Part of a small language model's weights: no biases in attention or MLP.
Each number is 128 + 32 x the weight over its row's rms, rounded and kept within 0 to 255. Layers, rows and columns count from 0. The size above them is the row's rms in percent of the matrix's.

# layer 4 MLP down (transposed), 1728x640, rms 0.17, rows 129-183, columns 80-119
size [102 100  99 105  98 107  99 102 101 100 102  99  97 103  99 103 101 105  95 101  93 102  96  97  99  96 103 102 108 103 105 102 100  98 104  98  99  95 110 100 101 100 101 107 100  98 108 100 101 103 102 100 100 100  92]
[[112 122 115 127 158 129 106 164  63 108 158 142 104 108 101 113  86  57 170 104 103 201 126 136 145  87 114  88 158 165 118 139 124 110 113 146 225 119 130 153]
 [158 106  92 151 169 186 106 101 155 108 162 175 127  96 114 169 124 168 127 194 209 139 160  89 236 137  91 164 126 195 154 107  91  93 121 149  85 142 127  89]
 [ 95  55 134  90 168 129 138  62 145  37 108 137 101 130 161 119 125  87 142 110 127 116 128 140 157 139 163  92 186 176 135 106 113 152 122 134 171  50 155 149]
 [ 75 149  83  93 143  76 180 148 116  88 109  94  63  53 102 105  99  90 141 137 146  86 105 138 123 134 202 148 154 123 117 125 173 101 114  54  92  78  53 161]
 [130 140 128 128 103 116 143 149 106 123 182 123 140 117 165 152 129 125 169 108 141 131 132 137 117 138 147 123 185  82 136 174 120 139 116 110 142  96 141 173]
 [132 140 112 121 148 125 135 134  70 119  93  91 116 132  93 127 145  90 150 139 130 139 111 131 133 114 111 118  79 157 122 170  73  39  61 149 118  87 206 109]
 [128 146 152 120 184 150 159  89 154  83 155 128 142  86  68 169 100  70  88 102  81 194 140 124 124  99 110 103 151  65 129  69 143 153 122 170 123 116 108 116]
 [134 187  81 124 122 119 103 115 155 144 108 160 108 157 121 134 151 152 202 169 137 105  95 122 147 185 114  78 120 130 127 123 123 121 102 131 123 127 107 231]
 [126  92 115 163 153  71 107  91 134 145 140 134 129 129 132 105 128 124 124 142 196 133 139  63  68 137  44 152 136  73 137 101 179 110 112 106  75 178 172 116]
 [105 140 134  99 147 145 181  96 159 120  76 142 145 125 115 146 151 196 147 117  90 138 115 184 145 210  84 193 135 121 166 125  97 154 152 140  83 187 164 119]
 [149 108 143 129  96 166 132 135 165 152  76 121 163 183 149 124 111 174 155 137 167 105 130 134 119 153 119 194 153 101 167 124 162 148 168 147 101 128 109 122]
 [100 122  80 151 116 178 192 101  86 130 113 188 156 146  49 143 116 134  87 105  78 161 122 160 139 152 118 134 142  94 125 160 160  89 118 115 183  73 100  97]
 [ 86 113 124 129 115 172 147 122 160 127 137 110  96 110 179 103  92  71  71 126 116 146 118  83 178 120  91 121 163  98 110 186  61 124 122 150  64 168 128 139]
 [ 76 113 137  80 165 147 144 212 156 119 157 159 124 163  81 126 132 143  64 119  97 104 131  92 126 161 143 103  71 122 160 101 102  82 115 157 101  55 106 167]
 [198 161 136 162 142 100 137 135 129 114 189  97 178 172 153  98 119 117 146 186 147 154  91 127 160 119 100 211 131 168  79 120 189 120 122  45 143 174 134 111]
 [118 114  99  73  89 151 121  55 155 100 164 151 209 126 154 123 194 130 112 120  63 181 136 134 128 158 123 123 144 115  97 175  99 104  81  63 123 113 132 225]
 [119 116 106 135 130 213 137 129 116 134 149  88 153 109 145 148 162 119  36 130 164  80 157  94 115 133 103 127  76 188 143  83 126 117  89 130 128  81 152  79]
 [187  67 147 126 104 148 125 150 123 117 167 169  99 160 197 131 157 109 146  98  95 137 137  92 121 155 128 130 169 139 144 141 114 136 149 154 120 147 105 137]
 [114 143 136 190 180 111 123 202 151 138  74 136 110 105 140  64 149 195  98 146 175 145 115 104 124 167  92  81 182 102 107 152  72 119 140  50 116 169 120 161]
 [148 140 136 147 136  89 115 114 104  83 121 139 128 153 123 162 137 110 129 131 173 156  86  86  71 129 126 111 101 142  68 139 156 140 138 171 124 115  96 119]
 [115 154 126 132 172 150 128 113 147 130 179 123 153 162 147 196  85 133 151  51  97  85  87 121 115  81 136 102 147 171 142 156 184  94  80  90 123 144  74 125]
 [184 135 129  73 120 120 129 168 122 126 169 127 190 161  98  73 120 131 118 147 195 107 107 161 142 177 137 109 165 129 169 127  83 152  85 207 173 146 119 149]
 [153 155 116 132 135 167 166 102 110 162 116 128  64 130 146 141 179  68 155 134 147 126 105  92 140 188  93  89 161 143 128 171 177 106 142 101  73  86 149 108]
 [150 107 136 154  84 153 134 156 118 158 111  62 129 131 100 188 140 132  93  69  91 166  46 136 186 205 111 163 138 124 126  88  93 126 108 191 120 123  43 142]
 [154  98  99 121 114 109  77 141  63  90 125 135  92 146 122 100 147 122  90 107 131  47 147 107 143  99 129 159 129 168  94  74 139 138 100 135 140 119 104  71]
 [127 161 100 113  94 165 115  82  84 152 107 121 163 181 111 150 151 101 106 116 169 102 160 104 146 168 143 134 158 143 180  89 160 108 101  64 158  96 127  39]
 [175 158 111 158 127 121 137 170 132 100 103 136 170 140 105 104 111 117 193 179 147 171 164 113  91 138 222 117 125 126 140 115 120 145 109 148 124 137 177 148]
 [ 68 156 127 175 106  93 159 123 120 136 170 167 163 154 114 120 179  94 165 160 124 140  82 142 134 230 115 113 193  95  83 213 105 142 171 105 132 152 172  96]
 [172 113 157 147 105 165  79 102 149  62 146 120 136 150  86 180 135 133 111 163 119 167 118 145  94 156 130  92 144 140  80 190 132 141 171 171 137 128 133  74]
 [165 132 135 142  80 122 131 125  31  84 160 137  85 156 113 153 137 124 107 148  41 139 124 138  95  97 116  74  67  62 103 133 143 135 147 116  76 153 167  57]
 [164  82 108  92 200  46  91 112 159 134 149 146 100 124 122 104 128 134 142 129 126 106  88  95  58 153 129  96 119  98 119 117 110 123 140  75 129 147 107 183]
 [112 122 130 166  80 103  79 187 135 111 124  93 118  83 126 144 158 144 124 100 189 146 204 135 131 110 119 140 126 130  98 161 141 116 135 102 158 126  90 101]
 [115 112 145 154 121 143 164 212 153 108 166 120  87 124  59  95 113 107 132  60 124 118 162 172 140 127 155  96 129 136 155 111 143 151 126  76 183 110 152  81]
 [112 192 112  67 111 110 160  97 129 173  89 158  93 118 147 133  92 112 202 139 112 126 114 127 157 182 137 107 143  77 126  98 160 182 155  50 211 137  94 159]
 [153 198 162 152 155   0 104 132  67 131  85 144 120  87  98 144  86 136 141 145 142 115 159 101 114  93 111 146 116 112 163 130  98 187  69  84  76 132 151 148]
 [127  57 155 112  95 178 122  96 124 129 191 122 183 169 150 147 146 130  84 173 125 189 195 150 117 128  92 125  66 113  96 128  97 130 104 138 114 146 132 154]
 [112 117 157 155  91 125 156 136 146 113 104 132  88 133 167 123 189  97 139 114 107 194 163 161  87  92 147 116 137 172  85 134  81 136 125 119 168 155 102 133]
 [102 105 129 124 171 101 131 122 142 115 135 135  77  83 156 138 156 240 138  95 156 107 150 181  80 121  92 167 147 144 138 179 173 147  82 141 129 138 130 130]
 [119 116 117 128 179 121 121 153 118  50  97  93 131  95 111 109 148  90 146  92 195 114 143  76  85 111 130 142 124 145 124 141 116 108 161 142 165  87 211 148]
 [ 96 137 171 124 103 153 140 200 110 124 139 164 129 148 151  99 154 126 136  99 133 137 174 134 146 107 101 113 183 152 142 112 122 164 113 135 105 121 171  72]
 [134 128 118 115 181 160 166 114 141 155 146 128 135  99 140 136  95 140 144 112  94 153 137 122 120  97 160  99 132  92 118 231 112 172 161 131 119 127 108  85]
 [106 136 101 181 149  85  72 194 100 187  75 109 148 102 118 155 106 138 185 144 151 193 101 101  64  99 103 179  99 104 184 127 154  88 135 146 152 192 115 147]
 [198 119 100 147 165 109 143 142 128 136 108 151 115 128  88 169  80  97 109 158 141 162 181 101  51  92 172 155 129 132  69  84 206 113 145 109 136 150 132 110]
 [ 88 150 142  99 144 103 141 117 132  84  97  69  88 122 120 126 156 120 102 110 112  76  72  87 117 123 125  89  73 111 127  89 166 116 132  88 166 141 163 162]
 [176 162 153  95 168 109 134  96  98 150 114 110  71 100 123 105 192 166 109 154  87 104 128 123 160  95 113 133 160 160 137  98 146 123 147 133 137 107 122 185]
 [117 117 156 153  81 141  78 140  86  68  76 170 153 101 127 125 106 142 121 103 180 123 167  84 168 128 111 100 104 122 123 136 100  87 119  97 174 169 142 131]
 [109 115 146 129 161 116  39 103 116 172 110 111 147 190 154 168 164  91 114  76 147 162 191 142 137 148 114 140 112 144 100 186 124 118 146  99 144 108 165 156]
 [108 144  99 155 124 109  74 127 103  55 162 107 156 104 142  57 107 142 148 147 108 130 121 137 123 111  61 111 152 134 166 105 156  33 112 135 133  77  68 172]
 [ 96 149 149 116 133  91 121 140 152  99 147  87  91  94 152 157 134 136 106 135 140  77 179 137 151  97 118  95 166 124 127 105 119 171 136  89 123 104 170 174]
 [ 43 139 137 171 138 133 104  52 116 148 154  64 125 156 123 195 180 148  83 109 145 143 127 133 175 115 157 137 119 144 159 111  89 118  82 143 122 140  98 142]
 [186 179 148 118 107 201  77 117  88 161 124  93 111 149  91 197  96 174 103  97 113 122 104 177  56 150 106 107 110 145 103 115 148 132 131 124  79 137 138 141]
 [110 180 167 128  78  94 145  82  91  83 114  66 107  99 149 140  85 102 161 128 113 117 206 118 110  88 148 124 118 135  92 158 144 155 101  91 137 126 164 124]
 [106 112 142 137  99 142 131 105 127 105  74 164 127 146  87 131 133 162  68 160 110 122 135 149 127 120 174 197 108 153 110 139 124 128  92 187 108 177 218 158]
 [179 146 109  91  67 134 101 118 169 123 117 204 119  87 180 182  61 189 146  99 138 115 172 109 119 147 137  64 120 136 141 145 205 120  70 110 111  81 133 160]
 [125 113 110 165 148 143 182 100 164 145 116  43 111 119 168 148 130  85  55 162  80  79 119 104 168 121 133  49 169 117 161  83 130 190 136 124 196  93 172  88]]
# layer 4 MLP gate, 1728x640, rms 0.167, rows 130-183, columns 80-119
size [ 98 101 111  92 117 110 104  98  93  97  98  97 103  90 102  96 103  98  96  93  99 107  92 110  94  98  96 106 102 101 108  95  95 101  98  98  89 112  98 103  98 103 108  97 103 109  92 102 106  99  95 101  94  96]
[[138  73  96 136 125 159  66 113  91  94 117 164 111  92 244 167 157 117 159 123 102 102 121 148 141 128 144  88 119  81  47 146 164 142 145 153 135 133 111 154]
 [129 108 112 164 127 113 164 100 154 189 126 172  82 193 117 139 143 123 138 161 114  85 176 119 143 122 105 108  83 112  53 154 137 126 159 143 109 139 125 122]
 [134 145 100 101 103 105 159 186 155 141 144 155 113  89 117 141  94  83 159 132 107 120 106 142 151 123 112 147 187 116  83 121 186 155 159 113  84 130 108 190]
 [137 126 134 102 114 108 111  29  99 154 119 128 168  56 109  73 123 178 132 178 174 161 139 103 190 161 127 139  96 119 172  82  99 127  96 172 103 100 122 172]
 [137 116 162 118 135 149 139 119 166  96 131 135 161 127 165  43 146 139  76 177 144  94 131 147 146 148 126 138 185  99 214 110  94 166 163  98 196 151 127 135]
 [149 131 119 117 164  34 121 136 186  90 153  43 120 106 109 131 111 137 167 145 183 136  89 162  71 150 105  95 108 108  99 145  98 190  89 157 194 146  87  97]
 [149 102 109 145 128 138  87  98 206 134 171 156 134 133  82 136  99 129 109 148 179  89 125 170 148 110 142 208 140  75 114 122 105  85 147 131 161 167 114 145]
 [165 130 108 172 200 124 124 122 160  96 136 164 166 120 142 192 132 147 127 166 133 142 125  94 183 115 114 137 156 102 168 179 176 158 121 181 146 134  91 123]
 [143  75  93  94 163 151  94 119  52 161 150  86 169 148 146 132 109  98 185 176 124  74 137 159  86  69 125 142 222 129 107 138 134  99 123 157 147 126 121 161]
 [141 135 144  76  84 137 167 186 152 144 168  97 129 170 102 192 143  91 119 172 183 167 165 168 105  34 128 115 142 137 172 141 157 111  87 151 129 155 172  62]
 [ 89 129 118  77 103 141 101 177 102 160 186  52 139 167 171  82 126 144 114 110 167 118  76 146 130  98  85 136 111 136 126 190 175 136 112 183 111 125  89  86]
 [164 116 151 159 164 129  74 125 160 131  77 115 132 138 156 168 127 142 120 144  57 155  95 163 150 154 182 149 149 161 114 160 120  83 131  88 107 129 122  83]
 [157 110 132 153  62  49 138 114 155 148 109 125 141 150 131 123 171 156 155 162 171 122 151 103  57  75  91 122 142  72 115 141 113  91 138 136 133 149 140 127]
 [136  88 114 111 121 102 132 108 130 114 119 181 187 136  96 102 126 170 184  77  90 178 153 145  81 148 104 145 176  96 160 133 124 148 211 112 141 123 134 135]
 [123 111 146 107 119 141 158 156 101 179 158 134 140 142 128 128  87 135 144  75 105 126 128 135  83 124 165 191 154 116 136 118 153 159  80 122 132  95 105 127]
 [200 153 101 161 145 119 105 115 111 124 181 120 158 137 140 108  99 154 152  16 111  74  65 151 177 116 107 146 197 129 108 100 141  93 124 189 163 152 147 165]
 [128 110 131 117  90 141 173 139  97 157 148 143 150 102 145 176 113 155 148  96 150 140 162 110 132 128 122  71 154 163 115  96 109  83  89  97 142  97 125 122]
 [131  84 101 115 103 111 167 110 141 115 155 136 175 117 122 142 160 110 108 122 102 124 162 165 121 169 147 131 139 155 123 150  96  76 114 157 178 117 110 119]
 [115 132 122 140  97 132 120 137 121 115 131 164 101  73 107  71  93 126  65 176  79  88 147  65 171 100 172 117 128 113 113 139 211 174 100 170 115 135 147  80]
 [ 94 171 169 153 176 157  99 103 194 136 131 190 128 175 109 142  68 153  96  97  98  93  94 104 124 107 119 174 131  97 121 205 191  99  56 144 159  83 123 130]
 [126  93 159 123 148 145 149 110  34 108 183 126 147 158 169 116  86 154 217 125 171 181 157 112  92 162 106 102 125  96  83 153 130 142 146 113 139 146  89  78]
 [184 158 118 112 188 124 166 104 148 126 159 112 125 146 116 101 102 190  74 141 100 200 128 113 169  84  54 132 138 192  88  99  95 128 124  69 150 127 153 180]
 [137 123 141 135 146 104 115 139 113 112 147 164 180  99  48 173 124 114 160  98 198  81 129 122  83 196  60 146 140 117 146 120 124 154 118  92 110 143  56 124]
 [128 171 162 151 149 139  96 133 117 127 156 104 118 140 132 130  88 118 136 135 132  96 139 130  96 115 150 131 158 211  61 119 147 119 105 107 116  54 107 180]
 [158 124 105 103  45 148 132 173 144 205  71 183 124 143 123 139 118 119 123 111 117  82 145 148 160 107 144 117 109 166 116 168 147 139 123 112 167 125 112 146]
 [137 243 105 109 101 139 156 155 139  92 121 143 134 147 149 136 164 142  99 202 159  97 158  72 108 138 145 143 128 178 111 160 173 122 104 109 167 115 133 174]
 [ 90 145 109 157 128 161 124 101 118  88 114 125 144 113 132 116 116 134 131 157  98  90 134 128 109 122 135  91 138  79 169 107 169 133  80 127  80 112 106 151]
 [178 134 120 126  92 159 152 121 116 134 170 101 175 116 128 144 113 211 183 153 119 144  83 138  64 165  56 138 148 190 127 131 155  78 133 135 139  86 127 167]
 [182 127 114  83 119 219  81 137  96  96 125  64 142 115  99 116 132 141  93 144 111 100 116  33  98 169 169 112 160  78  84  96 143  72 153 142 137 153 139 139]
 [ 75 154 109 169 169 111 102 124  53  52 141 128 144 120 156 143  80 154 154  75 118 158  74 150 154 135  82 156 166 125  90 214 174 120 116 120 191 138 123 199]
 [190  63 113 116 142 102 147 132 135  76  91 131 131 112 140 127 123 114  85 134 148 141 119 128 128 109 181 103 141  62 133  52 159 219 104 139  94 103 141 142]
 [117 148 175 139 180 125 102 121 126 185 164 137 143 183 161 161 128 163 123 177  86 123  96 150 130  85 150 148 120 214 142  96 104 126 142 123 173 172 108 108]
 [134 123 181 131 107 124  57 144 137 129 142 139 165 152 122 136 165  95 104  90 119  93  97 148 156  71 111 115 165 103  91 182 150 154 156 102 151 137 178 188]
 [139 145  71 168 118 103 136 150 156  51  63 184 138 180 197  74 125 110 131 127 149 100 119  87 170  99 133 118 108 173  65 135 108 143 158 128 151 106 167 105]
 [137  80 122  96 102 108 106 145  40 151 151 165 160 121 142  83 106 115 152 147 195  69 160  51 103 127 184 101 149 143 152 104 107 168  81 141 103 132 125 128]
 [113 168 126  79  88 169 105 142  84  75 140 121 152 102 139  93 186 146 107 133 152 122 191 137 109 146 141 122 134 168 121 154  82 127 144 112 111  42 166 121]
 [116 134 120  98 124 176  81  48 134 104 139 123 145 156 174 130 131 108 141 142  95 191 191 165 107  98  71  98 162 119 124  60 112 149 162 220 107 121 135 140]
 [122 180  45 139  98 106  97 119  89  98  96 185 138 108 112 121 111 181 150 106 122 104 108 148 118 205 124 102 121 117 158 162  73 141 118  83 122 139 158 112]
 [ 92 132 143 105 114  57 172 114  62 164 171  82 112 181 157 158 107 119 115  82 142 125 121 124 126  52 145 164  97 176 161 200 190 106 140  83 138 138 127 132]
 [170 119 101  85 152  78 201 162  45 187 123 164  81 180  88 169 181 111 102 128 145 125 113 140 138 124 119 120 102 147 111 166 109 124 147  99 134 148  66 131]
 [ 72 137 107  97 134 143 145 150 155 138 109 112 137 108 113 114 172 120 133 103 111 112 121 204 114 133  86 145 171 213 176 108 187 115 144 181 112 161  93 134]
 [138 170 156 162 129  45 112 194  81  57 165 127 148 123 146 103 171  77 126 113 137 154  89 140  93 156 130 164 101 159 157 109 159 102 111 185 159 126 105  91]
 [132 129 167 186 142 136 142  77  97 111  96 102 137 138 100 136 107 132 122 191 139  41 136 177 183  89 116 120 161  79 118 120 104 106 160 108 117 166 130 108]
 [187 125  87 119 149 148  66 161 106 136 148 105 115 192 143 144 151 134 152 130  97  87  61 156 105 215 106 105 171 116 141 148 178  99 119 128 127 125 176 158]
 [ 81 110 173 115 137 109 117 146 162 108 178 143  89 124 102 118 156 104 110 195 185 110 154 110  43 139 122 115 111 132 123 140 126 174  99 133 122  72  71 147]
 [133 132 117  89  83 150 135 211 146  83 121 151 163 110 113 106  89 169 124  98 120 131  95 186  96 100 156 164 127 115 124  90 117 123 163  53  95 100 142 124]
 [107 133 113 122 110 131 131 104 108 122 137 166 137  98 130 179  92 204 190 123  76  65 108 133  99 157 171 138  85 145 121 132 134 107 139 108 121 165 132 163]
 [129 128 178 106 140 175 105 151 130 101  90 135 124 130 136 144 184  91 162 145 150 148 119 191 109 153  46 160 101  62 126 163 159 163 167 148 159 147 105 136]
 [159 114  86 105 128 111 129 161  98 125 123  97  84 100 127 140 134 164 116 134 165 140 160 119 197  73 140 134 109 145 151  94  86 131 140 186 151  97 144 118]
 [192 105 157 116  82 158 153 168 115 147 188 151 146 112 150 124 121  96 130 105  73 183 102  75 106 133 142 126 112 137 215 135 101 133 155 170  72 119 171 103]
 [119 155 171  41 162 161 102 148 112  35  97 135 163 168 102  84 175 147 167 171 166 141 141 105  64 129 119 141  83 129 144 105 148 147 118 131  88 126 169 119]
 [123 189 148 132 103 118 139 103  89 124  67 162 123 121 136 145 159  90  85 142 125 165  52 105 150  89 104 103  52 122 139  86 128 141 117 105 148 102 123 141]
 [166 118 161  90  95  71 128 114 106 190 113 165 195 120 120  88 139 139 121 148 118  88 111  71 151 142 163 127 142 147 161 137 138 113 127  82 157 139 191 113]
 [121  87 143 158 132 203  76  85 116 114 109 141 146 177 146 162 115 131 206 133 132 137 149 101 139 129 140  95 132  40 119 136  90 128 155 120 169 138 105 182]]
# layer 4 MLP up, 1728x640, rms 0.174, rows 130-183, columns 80-119
size [ 94 102 117  93 124 105 102  99  97  99  97 102 102  98 103  95 111  93 105  94 100 105  92 101  91  97 100 108 100 102 108  99  97 103  99 101  92 110  98 101  95 102 101  96 100 113  93  99 103 105  98 102  97  94]
[[162 137 168 105  86 135 144  78 158 119 159 114 113 143 146 148 140 113 117 136 158 131 147 136 161  81  85 107 130 162 158 106 168 115 104 212  95 139 124 126]
 [100 153 118 112 133 135 145 117 130  95 126 151 132 175 180 187 121 111 158 114 123 134 149 126 135  73 139 110 131 146  97  95  96 141 162 102 156 125 157 136]
 [169 165 131  99  92 121 186 190  91 137 115  60  40  88  83 135 144 110 176 104 111 177 160 101 154  91 143 112 102 173 141  96 173 121  81 120 126 166 167 176]
 [110 166 103 123 100  89 157 136 128 127 149 144 124 145 110 171  84 129 177 104 111 151 183 104  86 117 183  83 201 135 124 178 216 130 102 111 123  70 152 127]
 [173 170 185 132 130 113 104  86 174  91 108  85 142 118  97 142 140 179  86 137 184 124  91 110 118 150 107 158  97 135 111 158 119 110 199 122  67 147  80 101]
 [133  80 109 105 140  88 185 151 139 114  87  90 114  87  96  74 118 166 141  80 113 137 161 154 113 121 139 131 169 131  70 196 134 152 144 234 158 182 151 118]
 [131 116  97 125 179 114 100 168 117 110 147 200  72 134 117 143 171 131  79 172 158 114 113 134 145 144 112 149 134 128  92 160 161 136 157 106  98 175  19 109]
 [203  76 122  98 159  90 156 145  81 167 162 128 166 139  84 130 112 123 168 101 116 134  90  81 121 138 168 135  78 139  73 130 159 136 136 155  71 144 176 124]
 [ 90  58 107  86 146 138 161 156  85 159 157  69 117 218 161 125 185 107 121 164 106  66 121 127 116  80 167 132  95 160 126 147  62  98 109  86 140 152 173 112]
 [160 139 106 157 125 162 114 181 112  87  95  54 125 105 113 182 119  86  53 181 136 154 145 146  90 135 101 184 144 107 115  89 121  76 140 134 140  85 115 146]
 [163  75  68 121  61 157  74 102 170 145 161 135 128 103 115 137 124 144 128 114 111  52 125 160 155  82 154 157 102 141 145  94 156 120 163 176 137 103 173 141]
 [112  80  76  94 115 145  66 142 140  46 145 118 122 138 171 142 142  69  52 129 157 110 105  65 149 105 189  90 116 111 199 151 201 156 140 118 152 122  89 100]
 [182 168 157  75 100 156  99 145 134  96 167 167 128  60 113 107 123 126  98  82 133 123 149  79 110 120 109 124 119  92 132 104 138 110 115 112 136  68 116  71]
 [149 126 143 115 108 115 164  80 161 163 116 134 141 111  94 111 131 144 158 146 150 170 173 136  83 185 118 154 145 132 169 118 145 169 167 174 186 123 193 145]
 [176 197 166  33 113 153 119  70 140 128 144 147 181 150 189 114 121 155 127 144 128 127 152 129 138 128 150 205 134 121  90 138 163 128 105 129 103  83 104 148]
 [114 174 189 127  95  68 171 144 179 176  75 101 118 158  82  96  95 138 145 155 159 157 127 165 173 133 134 112  86 193 156 117 128 111 140 121  85  54 115 121]
 [101 129 145  70  98 137 164 163 105 121 108 123 137  60  72 148 107 105 137 158 128 136 161 129 167 159 185 132 170 122 167 163 119  90 141 184  90 133 109 125]
 [124 123 179 128 174 111 129 114 160  96  89  98  90 150 110 102 111 196  88 145 125 115  97 154 162 116 113 110 123  88 126 215  79  96  97 163 144 155 187 133]
 [127 204 122 150 156 162 138 128 125 100 129 112  97 126 165 203 138 129 108  99 156 121 113 143  89 101 140  79 157 158 159 118 129 146 101 107 157 122 138 127]
 [118 114 148 101 109 121  71 134 152 206 167 108 100 148 121 196 102 125 187  96 108  62 130 174 127 125 124 135 122  87 143 102 147  96 114 171 156  95  93  81]
 [196 138 124 138 167 148 118 170 151 120 128 160 172 153  96 131 119 111 177  97 196 162 164  96 168 145 187 151 144 105 101 209 147 141 116 121 146 115 124  96]
 [175 106  99 119 131 124 116 115 146 130 176 104 115 137 121 137 115 156 215 115 113 101 152 193 107 179 153 143 138 105 132 146 105  81 119 108 138 125 193 128]
 [ 78 141 161 109 156 138 179 131  95 146 244 143 131 110 162 146 112 130  79 119 143 109 102 140 196  82 132 161 150 138 149 146  94 155 107 133 124 140 179 144]
 [ 44 146 117 122 132 104 118 118 130 153 135 139 181 122 109 136 177 124 129 114 154 113 116 113 109 141 165 115 146 119 109  71 150 152 104 131 132 119  84 154]
 [135  81 115  95  90 172 125 151 131 160 102 139 118 145 129 165 141 131 128 147  99 125 172  63  95  75 123 177 100 167 158 143  75 140 136 163 138  91  35  99]
 [153 183  43 104  73 165  77 175 128  96  85 133 149 131 165 144 139 111 163 145 125 152 147 178 157 170 163 146 111  92 116 135 125 124 161 120 131 108 162 137]
 [ 49 103 116 117 147 125 107  97  82 106 120 111 198  97 121 155 102 136  78 184 105 149 109 129 102 117 158 174 189 162 143 153 202 156 151 133 147 143 161 118]
 [122  76 116 134 112 164  12 161 148 129 120 104 184 156 139 158  75 157 114 142 157 185 115  65 146 109 128  97 205  89 123 160  88 125  98 146 123 170 127  92]
 [181  93 121 135 113 155 102 137 116 158  92 121 105 139 122  52 140 106  92  86 122 178 102 102 100 163 153 116  39 139 122 172 138 121 128 180 124 130 153 120]
 [184 160 122 134 124 167 156 111 151 115 119 196 154 158  96 158 147 142 129 138 170  90  94 152 171 110 188 155 164 166 115 120 143 100  95  94 132 107 131  64]
 [123 177 236 120 170 114 143 130  95 123 160 123 132 135 103  67 170 133 173 161 108  74 133 138 135  94 108 159 138 121  61 147  85  88 141 119  95 109 137 112]
 [189  97 126  90 143 120 145 159  97 113  71  98 132  91  95  95 140 161 134 102 136 147 107 137 133 134 115 143 168 139 110 123 145 142 109 125 108 232 132  98]
 [120  73 130 112 143  97 144  73 106 113 153 106  84 181 158 133 121 102 164 131 160 111 146 125 169  98 155 141 124 147 144 173  70 199 150  95 104  83 100 107]
 [131 100 132 120 131  72 175  89 144 104 134 113 106 141 183 115 169 142 135  36 106 164 160 145 137 111 161 159 116  46 103 154 124 113 165 153 138 115 114 135]
 [102 106 155 137 137 133  98  64 147 167  85 127  96 142 116 112  97 180 137  55 122 187 134  65 132 209 132  79 135 146 161 133 121  82 128  93 157 130 101 148]
 [118  57 120 218 144 173 140  76 131 146 118 132 135  91  98 206 172 108  66 151 102 121 109 135 153  91 153 110  90  97 146 152 107 116 107 132 169 118 135 141]
 [ 61  78 111 139 158 170 155 133  86 135  88 134 117  87 130 136  71 140  82 152 137 169 128 113 158 101 149 151  90 116 133 180 115 157 103 148 111 130 128 126]
 [ 91 172 110 138 137  94 145 143 159 103 114 168 143 125  99 160  80 139 145 157 107 133  92 123 137 135 147 110 155 121 170 153 100 112 128 144 143 128 149 119]
 [152 129  87 115 169 134 108 114 173 144 164 124  61 153 154 118 113 119 147 119 117 106 112 121 152 168 151  86  98 122  92 105 101 188 101  95 117  38 120 152]
 [152 111 140 129 157 122 166 114  83  97 154  97 107 137 143 131 119 102 111 133 152 118 126 106  91  69 137 135 109 171 131  93  82 167 162  81 139 101 137  79]
 [166 118 112 140 142 140  90 138 155 121 118 151  95 101  81 115  98 110 112  85 147 101 121 113 163 135  92 102  92 115  97 139 185 129 145 111 145 136 112 166]
 [157 136 160 142 116  90 122 134 124 140  65 114 105  98 107 142 137 217 156 103 114 132 119 130 151 110 154 150 128 114 137 115 119  54 172  83 124 160 112  93]
 [182  88 106 125  78 123 132 196 135 121 151 177 143 101 132 166 109 102  95 126 128  96 139 144 192 102 134 123 129 140 166 138 106 170 149 159  85 136 179 206]
 [124 110 145  72 168  91 119 115 134 142  95 109 138 138 112 172 167  91 126 122 116 143  88 163 144 121 113 152  84  96 154 104 147 131 119  52 136 148  72 185]
 [129 144 155 148 130 173  84  93 155 167 192 146  96 110 102 157 137 112 103 133 131 154 196 119 164 154 174 138  95 121 125 128 149 154  99  79  72 168 140 119]
 [172 122  98 151  88 157 156 142 105 130  85 139 119 118 136 137 187 105 124  92 119 120 148 105 151 147 140 102 143 171 156 129 101 113 134 142 150 132 133  70]
 [133 107  84 116 158 128 116  54 120 144 153 118 193 156 158 145 108 118  93 149 196 125 117 102 134 143 135 133 134 159 181 121 135 150 108 132 121 155 157 115]
 [110 112 175 137 112 115  88 175 119 141  89 106 177 123 130  90 171  86 131  74 179 119 148 166 138 127 141 193 186  93 151 164 136  81 149 112 110 133 189  75]
 [122 180 121  96 147 146 133  89 163 121  66 150 172 111  82 136 170 178 105 151 132 141 123 113 172 135 139 158 118 106  65 149 107 136 142 101 155 177 106 154]
 [143  95 144  79 101 191 103 116 133 199 142 114 110 144  73 137 126 164 147  80 101 181 109 145 104 169 123 116 133 111 101  89 118 167 128 106 195 130 144 141]
 [ 99 151 169  79 145 135 175 127 121 138 128 180 179 105 115 140 101 191 137 183 155 172 136 111  75  93 127 126  96 159 130 116 167  88 114 199 132 124 154 112]
 [126 130 137 148 110 110 132 119 113 116 136 150 146 169 162 105 117 144 132  85  68 169 151 138 211 178 156 186 200 113 212 154 194 114 143 119  90 146 134 129]
 [111 119 158 159  98 148 133  80  58  93 134 167 142 152 103 155  89  75 135 127 118 191 135 154 144 153 180 133 153  90 136 124 140 107  86 124  74 126  83 167]
 [108 111 172 110 152 117 153  62 101 129 103  73 113 145  61 120 166 120 125 111 163 146 155 113  82 141 159 120 115 118 122 108 107 155  97 164 179  88 134  65]]